From a checkpoint of a small transformer trained on Wikipedia.
Size: width 128, 3.62M parameters.
Architecture: learned and rotary positions, no biases in attention or MLP, tied embeddings.
Training: a variant of Muon for these matrices, 81M tokens.
Each number is 128 + 32 x the weight over its row's rms, rounded and kept within 0 to 255. Layers, rows and columns count from 0. The size above them is the row's rms in percent of the matrix's.

# layer 2 attention value, 64x128, rms 0.114, rows 41-47, columns 0-63
size [107 106 100  96 107 105 103]
[[ 88  67  98 126 187 114 130 125 144 122 148 127 127 155 137  68 126 122 118 118  84 142 127 121  92 142 124 132  97  70 180 131 171 143 124 114 119 185 139 113  60 136  91  63 103 164 161 155  97  89 135 146 156 155 133 120 144 159 153 162  81 123 155 108]
 [130 158 104 215 138 142 110 133  97 142 122  62 177 165  96 131  49 120  59 113 126 118  96 102 134 119 149 171 109 120 182 168 153 103 151 126 150 163 101 153  74 101 180 134 118 163 126 107 124 136 151 136  84 126 162  79 168 131 153 120 147 105 124 116]
 [115 157 187 130 165 106 151  78  87 171 103 134 153 107 126 133 133 158 121  98  86 129  57 140 147 138 122 101 107 142 159 110 140  83  87 119 158 169 135 126 114  95 112  69 201  95 130 107 101 122  74 123 151 176 156 140  85 196 138 147  86 132  76 108]
 [147 132 164 136  76 166 134  57 135 134 118 128 101 207 129 107 146 128 172 121  95 116 154 184 107 124 183 156 113 155 117 110 138 113 167 150 118 172 142 151  58 148 124 145 145 126 187 102  67 164 109 153 211  59 135  77 120  79 135 190  91 174 173 181]
 [121 152 163 171 110 181 140 158 150 118 103 110 199  95 179 144 126 130 168 158 114  76 213 147 115 163  87 228 122 117 129 140  67 172 147 130 132  99 132  95 148 121  93 123 118 114 106 106 138 135 137 115 169  98  65 123 122 147 125 143 134 107 124 148]
 [155 144  54 101 113 128 192 127 201  74  94 129 141 115  86 145  76 134 130 141  94  42 158 130 168 155 106 139 139  92  55 134  96 139 126 167  69 112  79 139 118 130 141  87 166 110 112 103  90 159 128 113 181 151 111 100 111 129 128 175 137 179 116  99]
 [172 113 180 168 163 117  86 121  74 180 144 134 120 113 169 103  90 119 142 146 181 107  85  60 152  70 135  92  84 160 111 106  85 107 151 148 132 104 101 165  98 124 114 141 145 146 182  39 165 145 189 110  70 139 138 130 171 153 135 102 109 145 160  96]]
# layer 2 attention output (transposed), 128x128, rms 0.0961, rows 73-79,105-111, columns 0-63
size [114 107  97  93 100  94  98 107 102 103  99 112 106 101]
[[134 138 110 114 153 140 148 130 114 157 158  53 130  95 129 122 125 155 102 134 150  93  57  85  89 132 107 151  97 143 208 159 125 121 133 134 133  65 127 137 180 117  67  97 138 175 103 134 175  92 134 117  54 177 136  97  73 139 139 100 129 158 181 158]
 [136 195  94 141 124 109 117 114 160  77 101 123  86 183 172 146 117 143 146 168 149  80 134 149 144 111  97 161 124 179 167 119  69 135 146 143 170 161 139  88 192 144 130 137  97 131 122 170 103 150 102 122  97 126 106  94 126 153 135 127  99 140 107 120]
 [121 172 172 128 124 170 104 116 139 150 127 101 122  97 163 131 115 152 171 135 129  87 125 115 143 156  61 124 142 139 140 115 124 143 149 159 177  98 112 148 105  96 201 109 142 150 113 124 151 128  28 119  71 207 126 107 156 151  95  85 101  67 107 173]
 [111 179 171 130 125 133 114 153 151 149 129 161  93 173 146  77 143 114 103 101 167 135 136  72 116 172 112 150  88 144 142 131  83 101 137  86 161 100 159 170 127 152 164 106 185 105 116 113  45 119 127 131 111  80 153 106  64 112 172 127 156 154 191 150]
 [107 135 184 136  94 125 165 157  21 108 154 112 161 149 163 152 158 152 148 122  98  91 125 108  92 128 165 109 103 143 123  97 144 149  82 144 128 148 140 158 140 123  86 125 197  83 138 139 149 171 148 134 170 109 163 110 152 110 103 156 118 132  65 105]
 [158 147 126  77 109 109 117  97  72  75 148 120 131 132 154 102 130 157 126 130 149 106 128 116  53 136 146  62  93 107 106 113 120  93 138  93 144 114 133  87 130 113  74 136 137 114 135 173 159 123 112 104  83 160 136  62  64  90 140 177  99 125  73  96]
 [152 199 107 152 175 100 120 131  79 130  95 125 175 113 154 112 163  51 111  91 121 143  94  72 159 127 160 168 102 190  26 101 179 101 104 132 169 128 185 148 160 125 151 124 106 142 201 112 123 186 194 114 192 166 153 139  92 125 145 157 117 128 144  88]
 [142 127 156 195 166 194 152  91 148 104 178 112 115  88 193 118 148  76 161 137 139 138 129  90 114 142 163 128 115 146 152 111 117 183 126 130 127 146 179 158 139 172 165 195 116 137 166 146 139 190 159 116 168  99  73 132 156 182 120 105 104 118 121 149]
 [ 90 136 119 168 104 113 174 111 121 144 193 116 118 115 128  74 136 104  72 146 105  90 118  83 142 126 127 116 160 149 138 117 128 106 113  96 183  84 152 160  79  94  85 141 179 200 180 143 151 103 129 117 144 145 122 107  97  95 168 105 166 162 137 147]
 [160 158 117 134 130 102 178 112 111 145 138 116 118 170  81 120 112 183 126  78 121 112  50 156 103 117  73 135 132 105 100 128  98  67  84  94 128 141 168 112  96 173 222 122 170 133 157 132  98  71  92 131 149 149 139 119 116 162 112  89 108 119 156 105]
 [163 128  74 105 149 168 140 184 140 107 108 176 134 111 111 158 123 136 168 132 116 178  98 130 147  97  57 115 102 138 168 118 136 175 117  96 119 164  78 137 160 201 134  78  87 113 134 103  77 147 151  76 125  58 116 134 140 168 139 124  82  82 123 119]
 [113 140  86 145 107 133  92 149 197  95  45 120 121  98 167 133 123 114 118 137 153  66 207 103 130  89 140 158 145 126 162 156 114 144 151  96 183 137  41  93 178  99 108 151 114 121 136  61  79 153 153 168 114 112 126  92 101 151 170 115 123 100 130 106]
 [230 140 128 148 113 155 117 177 193 123 139 157 145 109 137 105 155  98 164 137 176 126 150 106 138 193  83 150 107 130 164 131 151 134 132 146 121  94 103 147 124 157  90 129  27 116 123 108 124 137 154 129 132 110 132 238 124 153 109 141 164 177 131 135]
 [127 127 208 159 168 108 149 125 136 134 128 134  97 172 129 117 139 176 153 176 118 126 101 193 141 129 114 129 134 151 174 113 153 126 114 128  77 112 129 160 139 108 126 182 153 120  74  87 126  99 173 107  84 179 158 148  56 113 125 139 100 182 138 122]]